Weights of a small transformer language model: value residuals.
Each number is 500 + 50 x the weight over the matrix's rms, rounded and kept within 0 to 999. Layers, rows and columns count from 0. Numbers have three digits each.

# up: layer 5 MLP up, 704x256, rms 0.0417, rows 408-527, columns 32-63
# down: layer 5 MLP down (transposed), 704x256, rms 0.0421, rows 408-527, columns 32-63
# gate: layer 5 MLP gate, 704x256, rms 0.0426, rows 409-528, columns 32-63
up408:416528537592544544557501487455556494506576641516485432543463556577556559500513515533548505461392
down408:504447448579497537499514540478567537517527564517473563512459455475438553515542505503499482469418
gate409:499521401481539506450410508443534552411436526459460537455429528495486533493518527463495429530504
up409:496494555457419495498549521471576524491487482551496519482540527510430514500525553487460486436501
down409:512430482517481453478478466532607571376493613544457521528430603525518489420546505582523458524533
gate410:583495460446410501507605476494506453488477560458570521528486459527484460463594439517537602446501
up410:519451414455587537587562464490480376467450468556491481513513483412503523484413552449534489446554
down410:494512447496550451529422395522539473443544513492517604463568590471547491458482508572475516452459
gate411:417537537406489377480616533469382485500511483569392500475603509536519514584586522467527522483510
up411:542547436522556619468468444488500542278570618584493521435583447462548467510490516506539460599481
down411:509487573513534483471478450522502536408432602583393452484576468499501529492549536470488478419494
gate412:589464486481475468547507510569461456493482449524480492518508481529622548503567428489648451533501
up412:388545536526474573468501432452520607522602550448448595562450423526398407481561483609350466557517
down412:449511554548514518588613465547509537419555548501512508580597427503424446505465541499449472564543
gate413:526490510538464484516536463563545473479537587567437525492537498410467542501616482562473553480452
up413:455488468475515432472544422555545485627538477482517519464509464509564432550455462465493382487527
down413:497510477502537435384493533557555461595553472465463459513554472459585433598335572474471468482493
gate414:437474461560516577531549499574492555449492457508413470535549511487519471506523465477485473530476
up414:464448504407528415589499475414597465547458481448424517457402512525457589535580518574511475429524
down414:510420472429607462569583429449609486537426511480504534501408493531409509485569457580487496533457
gate415:539522428480470531597593374396546459605532519441484413453492515513480455398504542503421505454547
up415:455566466519559598511488520414431500551542563453571485345488556478490451469493478529523594429497
down415:528457523499489536518448544439447504431597513485555522434537416442550539564512470494556541528444
gate416:402459481491509493519521437486517543484469502400391472511485443486458410507511456508494520501481
up416:478502504489537492537488580615450387513566458482556570540493586550512599477449538440488497508481
down416:507446498445509562529493498589478528464547547558491574461480550503496544582442504489466391513475
gate417:382438623501497554574444627599526542547423508424493453500576523585536479547526517450543528542503
up417:606613668672590466457585396574425592362557495521487514511548488475476516398602421507573400494592
down417:509519592557466461496643375527449460421452495441445565450437568414447543368547479512543498538574
gate418:526482471463493486526529504494542501460554543494526495475429485615511598448557482526439434439527
up418:664548529487426479419553607509521497567470452433633428537473521537472571460522428519481423480453
down418:569553534532443374532548473514573507488501521465621463483407531543484545443491476563493464439424
gate419:499511514531463553485409560545480515492401552445483507440562513524419635472417448529439533492551
up419:582520520478511442492503436536505443528595501512513561482459454532495542419461525496538423511569
down419:559498534385488479502451510533427464520546454454455591525475397537467536428373588554503451540510
gate420:490467558403528446506437510574485533445606456530550543529478539519445419437490477515420527533465
up420:518556624505473493504467488602419466488487482494433476539448414422393466464475470549506471464527
down420:462498455467454522463546519505568477529444508489477505468550491484567530439496452417564483547541
gate421:500529475549542449459388471538459480449432584510403462469563404465463490576521547415533561510551
up421:509553491462564506526548463436467493518480454399409506532565547586441542444493501474496551462459
down421:549527510456556534585548518504495564468467472507401433571526561516479545487442477467491540477478
gate422:544529528548475473575595510557447490393484530467525489454551459584538484453481466504456533491515
up422:508543429499433407495364499409577438436402433565539405531476511546513499546455436434523494490509
down422:535519586436579443504507480411433448451549530479459431481529545597544527492509475470518484453469
gate423:459585537611488532487457543504504517538474508467489498565594539512474403453471469402528428521412
up423:511526598497505583465459501463530548505488542429495470435585498580528358422576496449436436497492
down423:496524452496467491548466503575491488469510518469529453399507498569457468493509535474471422530496
gate424:510494469494563566471470459571523526404617529476547562490463488411502508507506563457486533505525
up424:530438449383549533455496468521501521542483555572537597450466478477509554534530531520439505477463
down424:440547486463496548520462442451510532459530478558511438553513531464490439500483501567515458477441
gate425:493519534428502523520597509475576482554539533525552533442541566398498456509470489542484485510607
up425:543429430514470490418470378503468561506583508537509424424515458499480482451470455419539492531487
down425:487454454502505532576490501500484488437382473570474516529461518592569446482521518529542500500492
gate426:587615551493628463444485470473492538458590522471437478502500515473532514531467524501501502600536
up426:609530541489534484485545449502555571429481532493552471595471456511469521415488530437563484579523
down426:456444516559438517493506513536426409575427493542497515478610487509486531466521449561506524544446
gate427:674519542394426431443517478464470612465480490467481438450581465469356568527443423471535448658567
up427:581483518467402579394477499466585510490420494507519448485481610478420533547379432454573465549554
down427:366521470567563516552545534500467492494519464589453564539529555518567459482583540452476574323465
gate428:505467493475498486399555481447454429413432574517396526454596467557558610498489542588478525439467
up428:417500507573384462531477417562519542583536467526488397410546504472489394585540529540483540430556
down428:490503437544463487479448558484587589546493507518511471432539429570515513461467540427450447426572
gate429:483460444473528430469507521540485540616532512476526449448495432565490442466535547576452533535486
up429:509455504569584453585462495528449454464476578547410564552545497530469549498472578426515481522529
down429:527464531550441525472524583482396523533566481504552627487517485511480433494477541494519391537435
gate430:500465524401444449492500458496445389566558511507548487517590443468488541435505555528443526503535
up430:452512463562523526487436443454504478539479391472539577521500511568532532527456466537498549469518
down430:448496511476373422558428558473458447501494525516487560528429475542524540425556504460467483550437
gate431:528493473517543524484444535511556489560454538552515501493403548502469546443621517548527409517569
up431:543550493459436480449505566510612507560544444453467446487496549592480467471534474617553392488496
down431:430522511407520612521483515569555438497541458380484402476525573496571484532485469461563472467484
gate432:485526599486451556458555487425552518431556431506480496516510503546513427496476506496413583531516
up432:480538431509491417430505499419502535478514543557538483410516409540518438522573429365500542451417
down432:622485543527469414369417524517524506491535485508470452524529502472519504569423498484533509504547
gate433:437583474496551479534496502559487465546514432545449475519498572472494533521491503508506472444459
up433:492480464505546514643546431507506512482486534525559544439511458537474493449477602443477536493547
down433:539544516487482459498547512526510520527545542479616575492615477596467465450503571436492503408565
gate434:420541467465518430562500504369499550561495455534494526533448433420509524503481453498618509534450
up434:596523613501562506457533480451518430461602508469488441445532504570574507487484481546415501557413
down434:464557518529531472528516489513462529572525442400562501515385525462493450555502549578478540494451
gate435:521548577517470484511572497542553505626599442498506452510540458486492532486517487641555349530504
up435:545432498513411519519444485477426519454446584416514492554482430478446431570361537486399570470529
down435:508500525501515533512552535405477528588474461334543529474541475538573407484516565445561490434424
gate436:391500520504476506491497473467539563602448533438480440429483524448638506555466500515599498490519
up436:565536466482447528453464517518435429504580483507527480518533456521460472499521558463441539552536
down436:460431489464498522573458543523457452451538506444510528488535462497579515481454536531451555583568
gate437:462556473565573550523456467488516519447578576505559510493529531523592542503519475593525453488497
up437:485475625497465506483530448524451511523532563520593528553545475467468624469478508542532490517442
down437:402557417486425517545478589561613523506555573507506451508533573503441491533547467428541606501497
gate438:434529468472525552494421491452425563530516497558392453503461350504499463482573566526529440425402
up438:556442540469470516563477609600453495527508467508498534509438554552490525429487578571536405548491
down438:524416489443587521444461559580471546461527448512485453540509458541478475511439539592502428518412
gate439:438415549472572520581456497384405504542555527620367427447542479448536492509533544592490460403473
up439:554583490422558514402561475499535602397505501421537531443468481499534456433330530500414427566506
down439:530549441506544506507476435435523469510438380445506543466486523469552519513453394519447529515531
gate440:598559519447566562539463532400487513522464432431496485508476545445431610419471443501476512429599
up440:512547466464463462596469454441416579540482490478514505448631493492457506416429486489428393513573
down440:497591407505481500470466383510413530443487557457536568450527467507479511498435562487442389450519
gate441:414500353429533490570590460383461514524348509568494458510483446447584485507533343490599478501597
up441:577428480527494584551468521495489489511549546402517622558519477599424651455593508470439445583479
down441:552432570529463487545558518507606514490521488434427576541524392499476587397530573485523486523483
gate442:433430543462521475511549535575480509558516525531471440485552499522494549492539499616562526476503
up442:491548464525489519510474491487531497562458557495529532552504444489503482443478561468485572452523
down442:427483465497473534524389463414544371489493435556586530575377513484638466480415501456533497515506
gate443:392545518606552525485462588543453494540540507520531521484464480441555581553506499480483526505575
up443:464464504501471487449524460483521486555503501392567444578483448554479387452526533500591427460522
down443:553499467539481492621473496497545498503576498405529453561511556417472460516494504521512469521515
gate444:557571513535468535507553518404479530575446467532478519519380496501473553550487391462515414483392
up444:598613479509546471542519451433457466467433510526432549489426473466500562500502484601511428557482
down444:465541551489503543532480518537537562494493475414519542464507569574542541524457402458529467445545
gate445:533488506609486499588519450431455568589605488523466563528480486521491444525415460519486544443482
up445:464479538537460527511494419493441500511522512542397405473548568535426509528465502524488521468479
down445:508502503570509563527543552484547583409503453491482458552475519466498495537491578528559488487413
gate446:578447595483511432441475471497439495479505496498451549496427464507497464494434473589551438608468
up446:492458492444473504502455511394515497486450527469494557417526541446494532545567515529513531450547
down446:564475573485473450381495460468513476542549519541457534490488461560552450491452523529450487538414
gate447:457492457520509503445482513519434416484533485495560578501546552425559533618496465495525564522538
up447:425583434519426528463478511504520566496420510444381447606531504504474398425500507547463476530492
down447:513512434467508480413506551559549519518518516498531450529468523538418453422458462580484450453470
gate448:503490548435531554401412471509513467528461519404474469527513439565592551473449582568585501605525
up448:488506431485549457527497567526546572404564473688556497445551533486437412461566439419457454427432
down448:486488426500535515540544574534547614391580415642545493512526588473408367476586425417457416409449
gate449:537482517545474542427583504531392528574550522493450480510522460437557637477476535524487516468475
up449:470568397409574479534494438567557544495501529467488521531500536479517545573495534408457414490526
down449:573599502488496544533419378539490447474528552480543410514562396465514480521439487551437535547486
gate450:492502449508486449487480450452517540388562449530507491364502540545502463492502497447450567514482
up450:524485561591466544470448568447505455382531498522493441371514439502550481481508495434487511343522
down450:508498556557432481490465520527482514483471436494512456523569544524457530491495495485565465475532
gate451:482418396472574486425549597343521571499503495576527540503521504480462546437520470460506493466397
up451:509455440502469470447513558520539500464538542551506548484444540548472527485474496538531481510466
down451:511551532428425503501473450495488459502480538489532572514520442506546494539616570492520493564535
gate452:370454437614563451486538484619481554389458381550423647445507455443558538615573523491506574515395
up452:475418570448477579433600529479484529520462512451552479568458529550522571525460518540523315547547
down452:491492530451593534464496482435540443460434552540553521561508625489565532428429524591622417480494
gate453:454614601410400506423442552517431454416577563514539458441517560495469570526562521615518613451551
up453:408411494534588475450469410476455558540495494549487542553517481523487408537505423546495442500497
down453:527532439461503556468477461510571507575505508445489504616569457455530518377535543459557505573562
gate454:498489445480502419555576512524580515598424519400483419481536499453525573505487540504591501507513
up454:522545482449441520504462431504413528530487402612491548530407522472490524534452541431521644528560
down454:491471441484395447537495414480548538543543453490447520481466515524563600554480381409562525556520
gate455:560494532467451412505530595489603499559394502483479471559497442390508503508455511542580478551518
up455:373438559507502589474475528545456442480539529461573350498468518531482497535514476517385478549477
down455:447447534577494501409473569475451466543470531370556401566393446536531511456554511438416521527458
gate456:605503600545475558493470446419532375556518478527528444517541458497510481513449532559485526509480
up456:572564490571457509434493415445517405543534535558506570454512482486488503558491559531437542498460
down456:465482527468523479512545480520512547507498541470565566453515505539478464525538518546457485521397
gate457:605548561482432457475579560534455479592533561585518515436464462508572549499451465537506469462448
up457:683558509416536444553545504491467414508542596493489543432478461420566554540488507471399527400483
down457:629605564420534411486572509544495537567565544573496522510508455514568515572449503467507567434482
gate458:369486436529496536526527476562565494494472419531569421561504494487577479514555519444527546504512
up458:601473520519518454541500472478502550515554584526491453533429457493595523485437497493479458542596
down458:545505436468470480535486471473458515526529587541468449505407544509535536505391448509519423565515
gate459:581417541494449554551479509509552458650463373370401509389522523507491439522524489438430499528620
up459:480510575532507505516405465430579470560475430473498424485550564532510475568546531540486462526519
down459:418536438550465503460433523457531521516551522507430412515490506547539449494479429546519467504563
gate460:537520515459424440472539450490473495499521470493425537421554466536494535430548506587547470535574
up460:457415535454463531523554433513450523548443441498603517511452532508519409462501480522490482531491
down460:502475526470538431454508536527562548479525484538654504478496469546494468568601556510534560411499
gate461:494590564506529558487404570434518466498549463508519509394448534465433494476442428437503550500574
up461:474485553513418466486480466515485533524492595490440461463424387500499482513508417499456480544470
down461:522486484441473597606525511430549479507366503478562484502415538384567519538576509532482475528539
gate462:397526500447536523507422506467518499462482415575483431545510471482495483480532488480584523490554
up462:458470524535580520428513509487491468428574483453456464499459544476445570424531465532487512601593
down462:452521464485497507472486463518489498589414496506570426528493511464493510436518441442426533556504
gate463:464469518445375536509526525442387572538525538529489553549562501492476523506537444441465520545513
up463:435544421512484522549530502503468556418425570533490489519448476502504499563486607344516553537477
down463:468515496514514446518435539455494539512463518524464490575511465498478431464490535480469538521474
gate464:534424580567512537532469579406472429424531536464556492479515443457492595553547549464553430479537
up464:424524539549609547524491506594491492495447511550523507470519497477509494546479446509539533456428
down464:526565440452541522519475474498435556568431617555362507477552512432535478539561423516530471445462
gate465:507541433549472458445449444460503498528471590485487532526446626519498456515583451477508505442533
up465:479574513526509506492554486437569511594531518480518462530519466502588556534393450456504617475545
down465:466592455541420469525437475451522526559567604504484461430507557504537480517555505441478521470447
gate466:476499503422527433451557597438543463503508503432539493464534531496452554508534546478492455478512
up466:482549504555496568457490565498531489503461520497437526499460491496506542484436556505492436474460
down466:431506568561494509525562404492501541473479449572540443565471515539597480486506502538543504480621
gate467:461430484502504490460536513542579414490520498509494471514441509547551505472539575472557504468545
up467:623551495531521494530545447597420551623503504526525580520548520487485596463408494456463527439474
down467:520506404564527417455449462546494433578543475460482573502584442399553574514498504520434486454521
gate468:481448556496454440539427534542414478472456404478555496488576554526453506510541414526390445445512
up468:366461566446552563569517473543501602507585541503604541396466549531510449582562529507528453518510
down468:453477571513557577466529520492472490484471508509537587436459473487594508505503545456586521482486
gate469:492512446512591543626484545433509568526504424528420458456536444534449533526621480543520573463444
up469:561586523528448507462522530492564503464520535497520496428426455409406436405492595450565493487567
down469:572509469543465514541550478566448549542416637555497460467505434369463504432504478527434505469483
gate470:402508551502526496484513537583470521435567560575444482535493417499604427488559497446435506518373
up470:568528577488584438559621461593556518563427536378451555462450521554516504531385460493550509523481
down470:530445518502496456463504496503502478534492548496491477514526450411521416515523559579509421418537
gate471:606488631432498542461560437477457501528482549522481493503518526468542499495525484542438469576556
up471:528531537487443492498523446494611458522514538432438430547492510524436537518566547425481560453455
down471:453445393449516612504431482579475470481461549520552451490514491478425458526436479482575488487463
gate472:518489458519501560547487596472510488500468452504496531538429457521438468535584511531590415483505
up472:561506515543505444544462489538438522504578530429442458571430482480537533559574601493495445470560
down472:536449482509506561543495525388463489482486449509475463528476444523455435608534576416538435486475
gate473:628529519578464508545516525482524487552532509574553447522509579588518507455545506586473459561506
up473:400492476509534557552641577524474440453450473476585463491464460437576517564505520500520517493527
down473:458568477603534600581521510507431381505494525507557594528483542469505471411519518507492458467556
gate474:575565611529498428554405542466434454382555461525429480361518461514520578459530450517499593570389
up474:494520479456448499541549550548441452465528511516475535433629511529484481505469515539593493566467
down474:438527422562455455560560454514599486522468459482536467484437533519487440478516579446493468450556
gate475:497468496505448583501461454424507513455478527613452553527459443454587519593504516521462380595495
up475:466527477427469480360484551444501536555405506515474410458502547507460435454491495469460508461446
down475:531479520491448493471510469492507580468565474559491501530505453544550545528458389494489529526599
gate476:488434500435460447462440538576480527552476449484405595570526489535484516421480525561502492494560
up476:534543544472403506492538477473566515487511466410510526518504443462481541521550480465511491455423
down476:521462442460572577466579464545468381460534407563546475485522516458491448495523448429442509456421
gate477:478573549562457610637512481446480553522511528536548451424521513459475379561485487484490502522526
up477:530506493495439528535493526542539527517541491548570435456471507491522442474454480457476537536433
down477:587485487488465458368491516507557463434522484487461546616487414543518567453530559513528513523484
gate478:569434607501420449594489523524454542546464536425484554485494476431482457525482478573545453483559
up478:576575450534495536499563467502539548473490541469591478483518524506543550466450492528439464484500
down478:528522510549585448448516525440537479485557486498441452531415540475483476496477469536512484480572
gate479:521441545504476452486605555494434568301425499452496578448506523446457400525513472504483384507503
up479:483479530466498551449495470474545523417460510475430441493472556473498482604519467615429446583495
down479:497463559488467529576652485492547477551438528594411475479449522472411485584572490497544465488528
gate480:526487493522489507555498540518542498504458495477535427479448578425458507557533528498481536527605
up480:450442557431583579495599595421474610374446610601509550496478425497418468534432574512441560535465
down480:513428556496598582502514556480514579442434622561589489569399444522478528499498538454452583641481
gate481:364524567439466538434538581523497390464482454474508622489538430536566519523511579558601441441566
up481:489508527445565486433438577491498578468462505492471526487467520449490555444411570504508466488464
down481:494518509559467442516482426573538581514485546534517488444396483516535517408432536504498438517445
gate482:510481511529546450430377549501452429428579601527525462513449539575487475425566475468542566465506
up482:558495488508498549585501555437461460542511388404525490495509476483488539591524473516455508535427
down482:512440499533575507640470494410511419536519546406508527584437441559471563516463458447487496610475
gate483:515548372482538393409604519475466459488427511458469618443405467558513460514473458583479519584418
up483:537520606509523529535535489492514588457502543504527527581521530513519561565416480503465423508419
down483:541506620493538573627525548552493506499569378582532444574578499327457546551460434455530453411611
gate484:521520541519546459590471489502494401431527499547500518589539489445636510467507374485507492525603
up484:499588468615472537552482448614474613518423503521512520570435546515481459427584564581492481540523
down484:520544438576541559559468477509507448468421471543443522553486613528572473519517604570450452506468
gate485:482465484578501512435493516559572522472416487534511461514490446539516496494535484524506417427366
up485:571447411473571451427520558508539450507495507488519492454512409579525496507548415479568388495421
down485:493549508529557548494517507446459494467565595489550499550484463429512543486493485481510484532523
gate486:440548570571578507482451466514489435560504531504432488556534509489494494454462443485464405559482
up486:498484475472446549606475478536472542482536525515537530530554532599510526488466497505603342454509
down486:494523580423502565585536446546398453503575519467426490436483520579479452493404496527498458556464
gate487:480505569508519455473511585526444497581476466528486523535441342557440564579568470512570505431532
up487:451486501474543553523542543574500495525520434502553473550444395542391547451545485515533463536471
down487:432499404566493500535534555440502543479512423421481468488600549495528547471606518446539463542561
gate488:423442494476447506535532503599564514510513439516538495543404493402470542515568462460490599429530
up488:461580375479468435429508517469475471558561570507388458442497555523551495435489512423547525447515
down488:502411427508423523485497532526465525493555470462509481511451440438541494484614465467548511408494
gate489:554485553513486498589479545438482427521487484554513480422504458500512433536379530576475451473532
up489:565430512478436498445511569540487403473519497427559487530509516503456458433521445509531573455534
down489:512598468512553498484496458507530462465526515441480543551466493461485471509519538459540530510558
gate490:435533433539493465582441510546455524491513552490462523478561511572527478501538514523563475480440
up490:513426512504467388484531537485455459560442581500539507549435486445498441450492427516474492484546
down490:528579527467488462474494561462467535475439522556505444556492498491428418390409446455550476523451
gate491:568498529477556464548484544439465510435570593547530544509430498450520403497514502569438467533538
up491:491466481543455448476454461632506497585464439541539435408532450490525492549464419503461527550510
down491:573512501494505392595496543435494493434551553457475594582442471422473432469532600564524435518511
gate492:492502465466526523434507490490602562497487607488450483524428549520509502475517501539453480477463
up492:415502430447562509528484412496512531525524488558488526514471486474443393514559518527520485523446
down492:403476483575478509536511558507529443500529428530475455495487467453504443509639557532572476554463
gate493:476490496527487464490598515503414491504494589457463553475494530512504495561448482551560518569505
up493:576418538548486517471555470462467432541452497482538499466515480498525558531456502580474506437567
down493:458520476440473550550559594440481623442609578494455525520456517447575499431513526509568443506586
gate494:417538469503471525490498393470462439541459561406516437447488557565508565484600491497411397560530
up494:568594500484598508452483542443445611466474466606566504502559452508469484479477585452547565467451
down494:512577428526594459374562533425502434410488499532479507465568425470559427512561498412584541545384
gate495:427507547487444583525434440541539482555429560552451414436553530606519576422436458575422528451594
up495:490516553448478447536597463501526407475549510512643486453463513562501446557516435525513493556529
down495:477584508471398513567406516565498460499547577574499449515573476505535521545526421544463503460543
gate496:546448485500454494498470568494480419478568502509522464553517462516536445538508446536507518508508
up496:543598455467483457541503430522502402526418506464460446525425477488510454488434574468510557454544
down496:514551452507512426544508479515492496407497545481573461483514508521504492510536499554500544405506
gate497:481442465474604351402562435427452477626446583479490366575407434561546506483563466460371579444553
up497:443487514425474456542606548514567487505584436487579485479536503507491546499520469580611549523471
down497:521458431495462424475543528488587437482513448468570519518494401475467574511541493552542489498546
gate498:437523526461510412548524526501476450457482499472495439467534496457465572453494501461416540533521
up498:539541568516487531457482530478449577424476583536514486497531492525488460522555519503528523603393
down498:462542548437545413489518432435468447466451426527509487522503552503432587503521462468413507526473
gate499:546510435487562568442474454534533514468484442515505472540514498500537592454466444446521520534600
up499:499555487550420474513547544562412457442437486480504538493497461557449425482497489568530522487460
down499:527456460492397404529439500533458532549522526495546536491547464504466541512517566511452522479455
gate500:546625496481472429478554550584452623556440545541499438458562537399523545432401538536546482555472
up500:412525489464532557463503474471547447394549447532525550550514490527449445525529455537536487587470
down500:404455502522538469536523454465601520436588543554466497583487462562571543469511394563529437521520
gate501:590477460562479538575483494478476581466453522551538446523535518537520564439487468542530524466465
up501:559482500526527444536510531536478498489452488516507494461473495580491567429561501520435470515476
down501:552535594450452511507450514537602557478493529508420526477466549479507465500550451463515438475528
gate502:439480508474467528472588467389516513562526492508460454516484425594535504512566529432522470488556
up502:449493568587446449523374455422562489474500514472569486473513506526493502419458513527477478471483
down502:479436548504460519342504561425469521529426465551511517445546526532541464508484547504463486487481
gate503:569532513608422439362487473574461503475425471460453460433489492557550459466453497471556452519561
up503:541571440421441538509512469449550492504478494479548542468645545472373448532516413442492545550461
down503:400516381405397442542558551482495535536507483496520513468666540453399506470474477560561480511438
gate504:556555561462495535605468442455542501433539479477558525465523470546411467462524559480500538527386
up504:518490516556503547579432482538490584560462482463511593512489522565474578466507447547496497545561
down504:458512573492466417518516468450549494397541518468464459527494521463472528493492573526425477476557
gate505:553490521439591497401440459517463546565518468535554563440436454491427541453508523510466484465426
up505:481531550449428468517493540488492538478539489563503477456564488448511546454447561531490508538419
down505:508519446525544488477500407409491506569518555535492484475496445577464437531470517417444490370496
gate506:485499519553457519458561422537494555463508516523472542448502488544502494446471419505512430459555
up506:480498540436433535545595481506507450487534456535450470488501429560472516478519440461500489457494
down506:497503463527508445463405558484515434508494556472554481581458537470548468515536540561513565547487
gate507:549494507418650507447512537504581475400564552501572543416414495457545525493522494623499528585645
up507:484573425476553483408488592516507497433570456479482537462576536507465435469441431554578494524491
down507:413698424449498560456510585624441469543559411530431492523517611511475409472519468542591451553433
gate508:547503467463462517537441504469417556541476596497441492517518425442479556470527532488593601516418
up508:461517464477519484511514465448506464433511473483479459469512536611461507508478528440490433545490
down508:492473532433569430552513479466499519513512456525434505437463539429441529526468486459504530518580
gate509:507447495535513505431445551486498481605407510453509518539578504380491552506536460530497434598576
up509:562469516496491478470446441475501539565530607476491430556499451526471505508599457435468488487556
down509:527440598405492430468490463497518482533498566519531448533495511542457480560502575512477466521479
gate510:421487431553452548563342548482513544495485510469465492549506440520476489473450472438434419469448
up510:566448500503520449390559503468537499468463424478413566589467447472613533450579521546414426566554
down510:492515443461466501495549397497550481583438497456474545534571578465520528408509494494545410479545
gate511:532555500557548519509560437465528406519470447546532574580496438495481542516556524527489538411497
up511:538560546508421449422500503518484458456562493472490401578521497481506524464487472455434478551601
down511:522509489560544454501530493489558503435447469499400595564530463530377475499510412487524569556445
gate512:521504459525560531513433432484513518410538502424541605462475518478519559438547528554478557516410
up512:426484420442446547496427429537476534489445520457448497567529620515540488517556509524476557537441
down512:414470463443431531513501454513533518511472496506490498535593599467529485426588520538508486504423
gate513:600423464428508560504519423520426494576585457470563394433473511521540639648473551521572520509472
up513:415533506540480523510444526504375564489494528485489534486506522516596516542453588481556545486429
down513:580500531445436483544491622456507504501514461431515520518483462509640521522452450553464534491360
gate514:553553436436459516498442554497547525469475549428529507419475479558504524560453411551469506506519
up514:592549455462605548512566436610500501487502539520533555466379520572468539526459397621426485503673
down514:577576361525525521567496490539554477482511517440512540460377409582490556489456402540388515501704
gate515:390574631489557470463505480385491489575582480439453529564519447555453553467479597397527524570477
up515:490462540459446602450453496554392431449492411505447549388621455558568440413448453486387637391543
down515:459526568452531538502503479465455495471491431524433499501654420563488495445493547540441650398543
gate516:503491590439553534449457455540491444446522551433534503527517497503501499503514498543522462453516
up516:542528516536564473603555486494482470661444528516582490499481461488496535549524447458469450436577
down516:538475480495458533419531416466448449440488567537598533537467478532486562549447525444494548588410
gate517:470528512557514519490572441462519505500586457509591535428489464438553509465485596494451446489547
up517:489493509533495487531459442542562484492516415440574418439498503460553511459511524511489448441510
down517:430447458515436539534506486472460535596575495530511411457500449550512492452492549485531430427509
gate518:440501523510401489529512564523417440538436526455541526589482507494524492512447388575442527479436
up518:521528509444542496539520394516539513458523506642515508445471549542493508433537600475466498511498
down518:449513524475477514493482627563587474577518538486476505509531475438535489536516451499448512578488
gate519:471461492517518481472528458520492447500521493462493562518488512496535571432539590536509414479568
up519:540483442486516506476514517464537435541525507432526485500564493535599495475475437497485441431563
down519:476477421552488561513540494553514403513556427462512551465573442478560436496505543440513435465487
gate520:499445450573417400499560488412385485400428552498462574453404573480450488563524454432539442538527
up520:453578465461486627550481529433545428594532505498430482487572541498497525493435477481533553426516
down520:464511587473588639548477560540561481615540413436523512571576441583572515426465509549546455382473
gate521:494529481572513526579584495510461479509517509533549428447452500443461537439506444455537540504631
up521:542593505530512501469540516465531574448528500473488457435522445590512507555526462560587506489559
down521:485497530531499499521513559397384583512463531549505500430441580510535497545507492509520570606538
gate522:532535518496499478417515453505466536443639479591493517503492535571514424501431488382504522537492
up522:436556502516582471427531527425572546480502458502459406479498524439589564510523460511486512462503
down522:516457449602528520411508460459416458552482514561502491432477470491547388453556553542440460479472
gate523:596572535453512522479449580470430428571560486494452442442451556562463488559529485568432510570409
up523:527501503497502505460500462481442564438569475500472487503585578486488529433534426447562476421547
down523:570568595467509484518447552514483443576570494510489499461502506578498515538456572503437477565515
gate524:449442555564507426498499584471528498470502492505477557422545526516508488565527568505450553568452
up524:463491595522435458468644479534509506489453523495601475430499612576515551548472469477440471500449
down524:481511571433462404498569504530475516446457566444505568571496583497554527507502458512422448545503
gate525:581420484540624532486518566461532543478495545526521482487462492488526486466573501381432400523542
up525:487476465547523549467577468492390498502491504452515425369502576481575500574537512547502577506520
down525:496454474563476508481517629534460460513536532500502447519432518572516512481511475523495579548413
gate526:460470506529512551531441527493488555518408546447385491568472432524411512545466582508461449495520
up526:505499448533499457482585422400466561471446398535528542556519494496527473486462518482461471466536
down526:489394601596512483478551525442501553516455500457447469519443444545493485469488580548470538472500
gate527:438522531574578447471498484620509524468449475494575490402546449532438565479487528599539476583593
up527:459529508517516507491456489443491406617589454438493387550464475493545467507462525496486480554478
down527:465499582524540486452416487463354550522581478491495491534436550401492499484495463499524341523424
gate528:528454485383496479466445512480474426507547481562451505482513626516568480493542441517567420526420